Weights of a small GPT-style language model, trained from scratch on English Wikipedia: 8.48M parameters.
Each number is 500 + 50 x the weight over the matrix's rms, rounded and kept within 0 to 999. Layers, rows and columns count from 0. Numbers have three digits each.

# v: layer 2 attention value, 192x192, rms 0.0888, rows 25-39, columns 128-191
# o: layer 2 attention output (transposed), 192x192, rms 0.156, rows 25-38, columns 128-191
# q: layer 2 attention query, 192x192, rms 0.123, rows 32-63, columns 128-191
# k: layer 2 attention key, 192x192, rms 0.128, rows 32-63, columns 128-191
v25:444459560471455497478428499508449529529493446490457490562501512469436503387597562470486437545484472472550574610595530461537515471420498488597574509635496511499577607443565521456507507393436531
o25:494503577525545459530528560516540460536569433531479526520523512411419575399541501556570464562474476516473401485551496545431411398533633521512559447530452405507511481465558460457510585468479623
v26:433476499552437568540473519429494491563429504544493520468527472484510445555587516503456541510409521509479531497491481483584446588544477538469544516548465446515518522496482429453491585527480483
o26:562510516469469443474530595511454497560510533426464419495480425566388524528553491506577578492517461535492549516557550455488597524424520548484486569408552476566488567551450539534456455494535512
v27:582527484525534573475550463541573498574506412413533433440467546543553481562539490594472546527499581433474515523542508467465544510450437468539541503439539537523479485528534496426520584538514507
o27:449410462574489545466393586460535575517502516483574527467451482532447514462562511456485523563452480503470499466472540417515513450430542483487516463513487491463538548500541477483530509542484529
v28:493545533462444603556527513548497458471421459429542481464483550376438450503497480514444495522477422466497580520464590555549530487511493510444439524526561479533497540537499475464471588530465479
o28:446553442486531575533436530419465418520474547455558444505454554568495447599505485437465537465432529478491522461496524414504625490523483579511490564501485576474447536547444505452516412528424524
v29:433493441499504494573455519550535476448610463463486456543546481499488459458497480494463519434521462424462488429565561543449494453501520473429528511474441547487519521466483488542504571492526535
o29:451492469575526479387547488502505481492509573459462477585549454431548518511495526508520501510539501469460481488485519548547544488431567499490477472466510566516467514432545466468463476578569561
v30:510617408455510465512491517552529438554484510401507470515518467488488624548537412488462525407455564528552528479517575612451450494493570505387551435437568520579475496489536543522454471570449480
o30:509571521498510489506507460493523416448437496504516491530440479520504557572470521504482590460412457527471528504529506507484505508515529526554419545512485427532548454491485490640482454468559483
v31:564450464516494507462545590480531531533422436528522572538542495455458494548512406516459542438539494600558548543552472484481544465470506594425446588513520511544512391544554495449381498531443506
o31:467489513457483537524500516478544546514463527471583416553506433508516537531532495515526411429550543533527577508467551565528569447481498439474512561468547564501459514456500489457432539468504451
q32:546566560510565477458479527452516507496527482534492534580477536453545524497511513495468519593472503439511555477517495592537458435499546505495467472589505482443465535476520514439508570555453561
k32:533519508484567520415461457485465481537481476476419459444431532494517500507521506516481527522405518553457505526502574535387559470482549471433567447464512513486499459481446504482496484476526445
q33:520472487514557540435495515565548426488502493569464501498467407461540426446475499466502470470467381521535516513507537520480492496559552541456453525580462491453408536455448477565520389513493558
k33:507533442428443496487531426557406492482481492481544554456477474469540467560536521493384589442452495569511486530467580520437567542441476462496565444416470517521541565508533477526551568570511510
q34:459487467543540482599531499488466566541472450516480489644541543537511549513452476488595465533502566473561552452564486489559443479481492402466578450593549452527524485516507438477509583482481477
k34:518455457513495508472508534396500542559463510459474482450439480452506486502453497582440538505559486507457427524533515590545516517482506495513518446466572501449524510431484496471516487486563509
q35:496509560435527507490442499508457497521465541472529569544459493434568480493536465519504495508342455535553517575446573460495484510556536481433536529410551600543490497433510451450549425518529484
k35:503496475487467500548563623517457533468464496491531518416582500401525549511450533474528518567483413405517560506641496464510460454454538382479516463516573514554431502443578477545502560591501528
q36:559523529480555516438532492541488560545536515456552486549436515520526533482504529445459523448500507523476471411483547500497563457516401448497506481452507500634408538496570481459512444558508536
k36:515535520484409434487507551536669351477505550552512454587410563557479426541565572514484535469456437527480545531495565469416507517553537531491500416436567439526592540532489437535568526448543527
q37:556398429429488591503512474450522488546535479480534545511571402501512438509577439466501540513328451547496498447462513521500429495365597476461496480474537478478593567398527503497460553469537485
k37:447450516623445371611412472622547524449491547489478558478536455543527493476639483438446398498500515534468510479442532496456508507567475488410609520629512483380491532472463508511508471491481474
q38:560421483485484531455552465662505465548467535568559533420526441499580500548486467425464458469513575487507515533515548446446488479415601446454494482540611494542519458456474478534468487531521535
k38:414524505399455507511505505467439528531420472485525552484561571464477506559539500481439510455544448461590539472485474456526484514516512472513489477536497637561563536468510495533529504393547540
q39:475492420558581434508467500375401476476543470464457459483497522430557499506512546461468540439517507584443517435479572491505613489521411598559552515511561525479450616502565526523556487457443540
k39:626542525514526547504437481380496431503576505591567480519449523545470469547524488475548548580487478497470506453506479427528485498429530485476601484471451558536403524464446513424470488362539526
q40:484457530424506449456488519507446475563471553536520499495423505569428493620518515438513488535544527445605547537440475523516503400522479514481588546516425391477465440481565523488423607436472532
k40:492359461489546561474513592471504438544394507562383433459484374532501574564517493459588499462559517539447530524558410498549515462429459451397596580429570539523495512433606507511463524448486577
q41:489551517490579478549468412632533486423565500542424541504490460636546515507507393406478589461402490511528417434537471563419540482511584492592509494599535484578444415524474476452539572457558484
k41:468415551579511461559483446468520589530511494580565483456480518428508481417530577494508504450571598527451459591520514524470606546556439526390485474452594532492443452502530544457505476519607546
q42:422646428548584538496449530623484467591430501419515380421520518609447462517443598549467517467456559498477544388476474591420457519447584526620496423533512492505491522499535510370518522465583503
k42:529524390436427532509486412597501543517469530487587467457449520469519408514614559438527465560421436456484481504544562478481532616509438498585512485573465561475537484446522448514410467457531581
q43:549495518535443492608437458342489363508503457539479485484415489499533359574490527591448492465445542572530472512396426515444490471450412538450408430533548490492579478482528445429451430462530504
k43:423394474458469478500496599508516546509543527434494546528447509538527448516510505433540551512512435474530421461452435529481571442577519537517524456487459563468319490503552479478507453491474497
q44:531438436478509512465577485482569457471544449537462468470520482490528533497485534455522484487508474493445489464558386476542422478448498465519462615486479347498436429535477560524425568493566461
k44:598556507532444518483481485500484560511455536454502465468551556542446459479540523594433443446522550531429491411503628515504464495463513523568519380425527472521519485502530490550501533437529468
q45:511471498524513503442528448538504494546575510478486541501559543511474575495487553465533488473558547424496427425544412554506541484460467513538466617576481438494469483524462549470442530524531427
k45:505528488535486498462512498524449534476431446483521401540469518506488489418492490492453541513516534538487500473436540528545517559563474509577465430478492545545466506553507514443469496472542478
q46:406448474473525491511469455431549495474494430542563497552446398453463561490512518495432424564403486610482604547491466479484462532517518516506569468456473516506420459559538515482537462427486475
k46:456567461486582529530451478554529500475586499469457554441475612551547489596549481503510518506504500461440447503510606534509535480525492452524506476533473496526528594460497460565476485527517412
q47:498527485473484502443447535466499513486477475519568543538413583532497523432504535517477498468512407493476523463522509468489560499561489459521508535570508485518539563448411450516523480502513516
k47:511487454438505528448570520559500511560452539450440461583474561527523532500453567572466427475555592501563433537462507578521467490510414498537468572402560568590480455495524539390517522529532584
q48:472481505520465472540480444471566466474523518554481568430479534429520420483551385555458568594487515543582506432479547507399448551443512443556614457390563401479494643474490480557573428522484536
k48:553468648530555437487485517535505521526560433577476511421541511523531462485527419482491483416454480610389457508483552518506497494460523473572484480508464527512605494577525454499471574507444549
q49:539604437611588438494549594476429513513577451589542465447551431558491563485537529522448537428584492501435485405533389476497568412578514470530453417552491471489408471534561574511453568485444464
k49:487472606506527375430408517555515470523559546535435503519579484525435449466533414561477427504564405590600454411511523545522449486462517503466512498520549484412456469519452515402487520464485451
q50:509499435519473370544564462515430459420455543505562426547553496518571551550542485507561463529482520595473593560509552472480487561486551472519486426479520512503434522481499580561564446465417531
k50:462503494450526558461402516452521456596476497401472396516447549421591588454462505519477507462533558505441563498513508644530498490466423533450500478505446488569572517456459563441477526525415520
q51:332555518479529567527383559455545441517446485516474420428480609463423486568448438559415549481487558471571519545537516452515592471437527515385620480424532520489502488472486488447493504456440490
k51:602474480478448597425611481601499482568521463440504443464540479464507479476404512531524514539623529574502473534501456516567542473489588551463533491469530505410616473435525443471450503555560516
q52:410458533606457615575501431517546534478533588383442475566450470561613518475439503509526523395570503414568446525530488373447515438475538474519481567561477452483480494539528591620496577531397458
k52:418453599424491584574485483514460559537554435491492545505512569465563535562567482528588541532448467601480579440451453448433522584460585495449502377459497490550611513541552501525524591433522463
q53:506522507510551487502480506579481557499536562578518553518444451598482452511403524598476500440519445425488494488492537389548505497456475459552455460501455476537452543505443471522477472513495610
k53:449515464559459507463593451467428417532534443434525483585368549530521441463528510521510459503487454493516505500407520589513563627483447469442530554443527432614532449484463566448476534512497437
q54:423506500529512541484634538441482613519441542481478454474624486568389502474517486521626531457636504499478526344505534433503497503376458460588456558562428473565467520470449400484411531509509529
k54:422437520565460434475416517469454594547558505577473470540471570563490454541513585557517482526539556504433452520440469448482664519490416531543475549515469481465561461448575465509512455466480499
q55:489509448443543553419545523567497548539479442544485518495522557490543541487512541328550507480489522563391448516498501442490620467565524549524448441521544599483463449550441596497456465473495643
k55:460537469486499493486499484524451508436370536446513570543576533442563514526488645480513544523427518481434514505611430515561554516448452494498493399567514471515445472441525438508581417428506481
q56:419510510498367558543481521541490474474469410615553509417480595456413541538485488498440449458524423498429600493438483478528570548532555553511479548436486585474572458367588434520462558508574404
k56:573452515372468522524560494476505521484411542521434524573550511497461544417411543561513432591524537497506511521377430459417568519551525531534487404481528453495491487548559468488472475512487534
q57:474555539485514549508419540463498491499444540509568484493536511444521576422470532539502470487596435566512558546508474520476563477526565458603612447512442488553488468454482528538453471444452481
k57:383511501474501517384491484471480501476478427474480394533495480597469530549487557478532444572446477519613473551550498453623495529492494590583472544500550508358583480479485524556416465500448528
q58:454510487414598582533482423497474528530523528545446531539495551509464625515504491438348496533522528515495505498481533567437478479454508451457510433449523545488512635449540590481496421546535587
k58:583521533555445500533465421551538359524493500440538531545403560483527501437518483494622509447477415573524550438508501470469444460602535573561522427550437516522417544559547525479582606442462489
q59:561600635487460437561467515501475515541477501564564511506489543429463450442513552624527502514460451541504650461472543449498471497608513577514426483431442417494487619507515584524476515446531590
k59:481530524442525495546437535471571485570444499546522373535488467566469513563574509584490576477460413544570555533639509503498552527480463537579492508477561436484479431578443391465576476504552461
q60:493463447489444537464503447477496462480488503424398618527508652481569437539495531543398564513493484499533487429451571510538428463519515425559563540552483541323528571444503508449460555553530637
k60:587589503610534605483476502491547504487545468500426514436608527569541428531604545443396507462500473477526527509499439581476567565486504464458491501528516539471413488379467442513480581396610471
q61:453517480584516575569457559507587586602404515508543501527313514507562562515431539551482529440505464544515539553473497502446472428538411428583564615509487481470516483532499441535617478502560497
k61:471482543579523610509460462480500573478538552534527478631528436519555537453436602540506433462505447494442509515463527426507487537517590528410520658460452443430421564464481497508554454531523540
q62:518530537525515504531513507531390510445524495480484515532518510570411399532537564512415529541544510474479478514526465526374590483507492566368442458527434416497521490515494473459562490526551488
k62:532509464518483492473494485433405580562480441523455480517562409481503600560586369501491522462529507583417532507453545605452529506482550529524518398549466502544402489509538453470507513574582482
q63:483471477547499458589545574488480505397492465541481568580520571446356504537483490458589482602460561554550489564548484513546570493551477547564410445536449404558508578550494534459559603460478529
k63:497449454465516526458458533421470419494536373512546498506445539449476543460425490527573414413449530480412575439446453572468542479556466458606518486514509497515512447516422474454448470522522530
v32:513514485357449464521480459520453479446483491560554504451519453512531555515472501554380601618471556544537496542497520486531539532445418535536458525475487400567567437493547512532416623517515421
o32:501550495505489534509459397459483483492448456479328448544467505462604421590480499436521546497531552532458431536469342584481441441490500567450522481547485577429599603466517520427526423502533566
v33:543487438570420541517568447394491450423469499439495575492477413570509587545562503517614515536467505598537489444488395518569422483436497484460560459506459488427515472442506507456524528490541470
o33:496521471444523468438463443463520364460510535507525467475502494468561436537406504571487482513510493447497519559485495529481453496537461556538431570530495528570526507576480331509543508542475549
v34:506551534543432467480479475562530598500489443456589467497492444423593554509494476466483502447491412497458470454520484522359581441451427467435532421413482485354551556576477498516519494444517557
o34:480478488466476488526539541484470483506419450562523501485379444534477529581478495544564466517469514542495595531457556438541561450571464530574436460513515397537574499459459498474554416513436416
v35:606549531497455525429583563479642454598526538444574493485505501469540463507548580466511587540580615521490569485528474466417475507418530498489540491439457435473384446484422508505560562511477424
o35:403583497440569581495506508451502553507533500480598450498510494519304518526509473578450437424386444446545520511534516494492467420509543391441554553493546488530495542426412422511528528570545570
v36:613437460520497467509470489422525518562516422489554412429480514519381503511524521482478518572542486432477444432404605477562469581549586495478436458571445537404557477488526559461435477478445440
o36:392493559573605484463460520473415419377490501448368525575531586437475444540422500454553499495417394586529470477439525493477552498515401459511514569435459508482444544531446501569541506495465554
v37:542503514584432448557522514494556450480529497470522449518457513553600469500458572516537588556454503453480446455584511557525489491503486541445585501556517514600412456517500512434471419429505520
o37:445506496540484506491487482458522450497497482571519506529503545470508477541542527542446486602508419560484491461489572462454506558497452515591471516452512494447459468485551440504546505529458442
v38:514509500430548571463516571542505504506486528508421524449506598519462550480389463558457528470523501529538396460500574484408468443491574548479478431464585511457584504552460517511475438521508544
o38:446530457572487470467480470431507483532541440435464467491548457524493452522513521420532473524481380539513612486520539515483518529515518484547504437539459507523473555416391518643464618440505501
v39:553438495437511484586550514513470597507536524488527559543523551512551484489444492528483542521499441647364445519621524564587531483579415432483576466485480527614552592450432440535539496481464516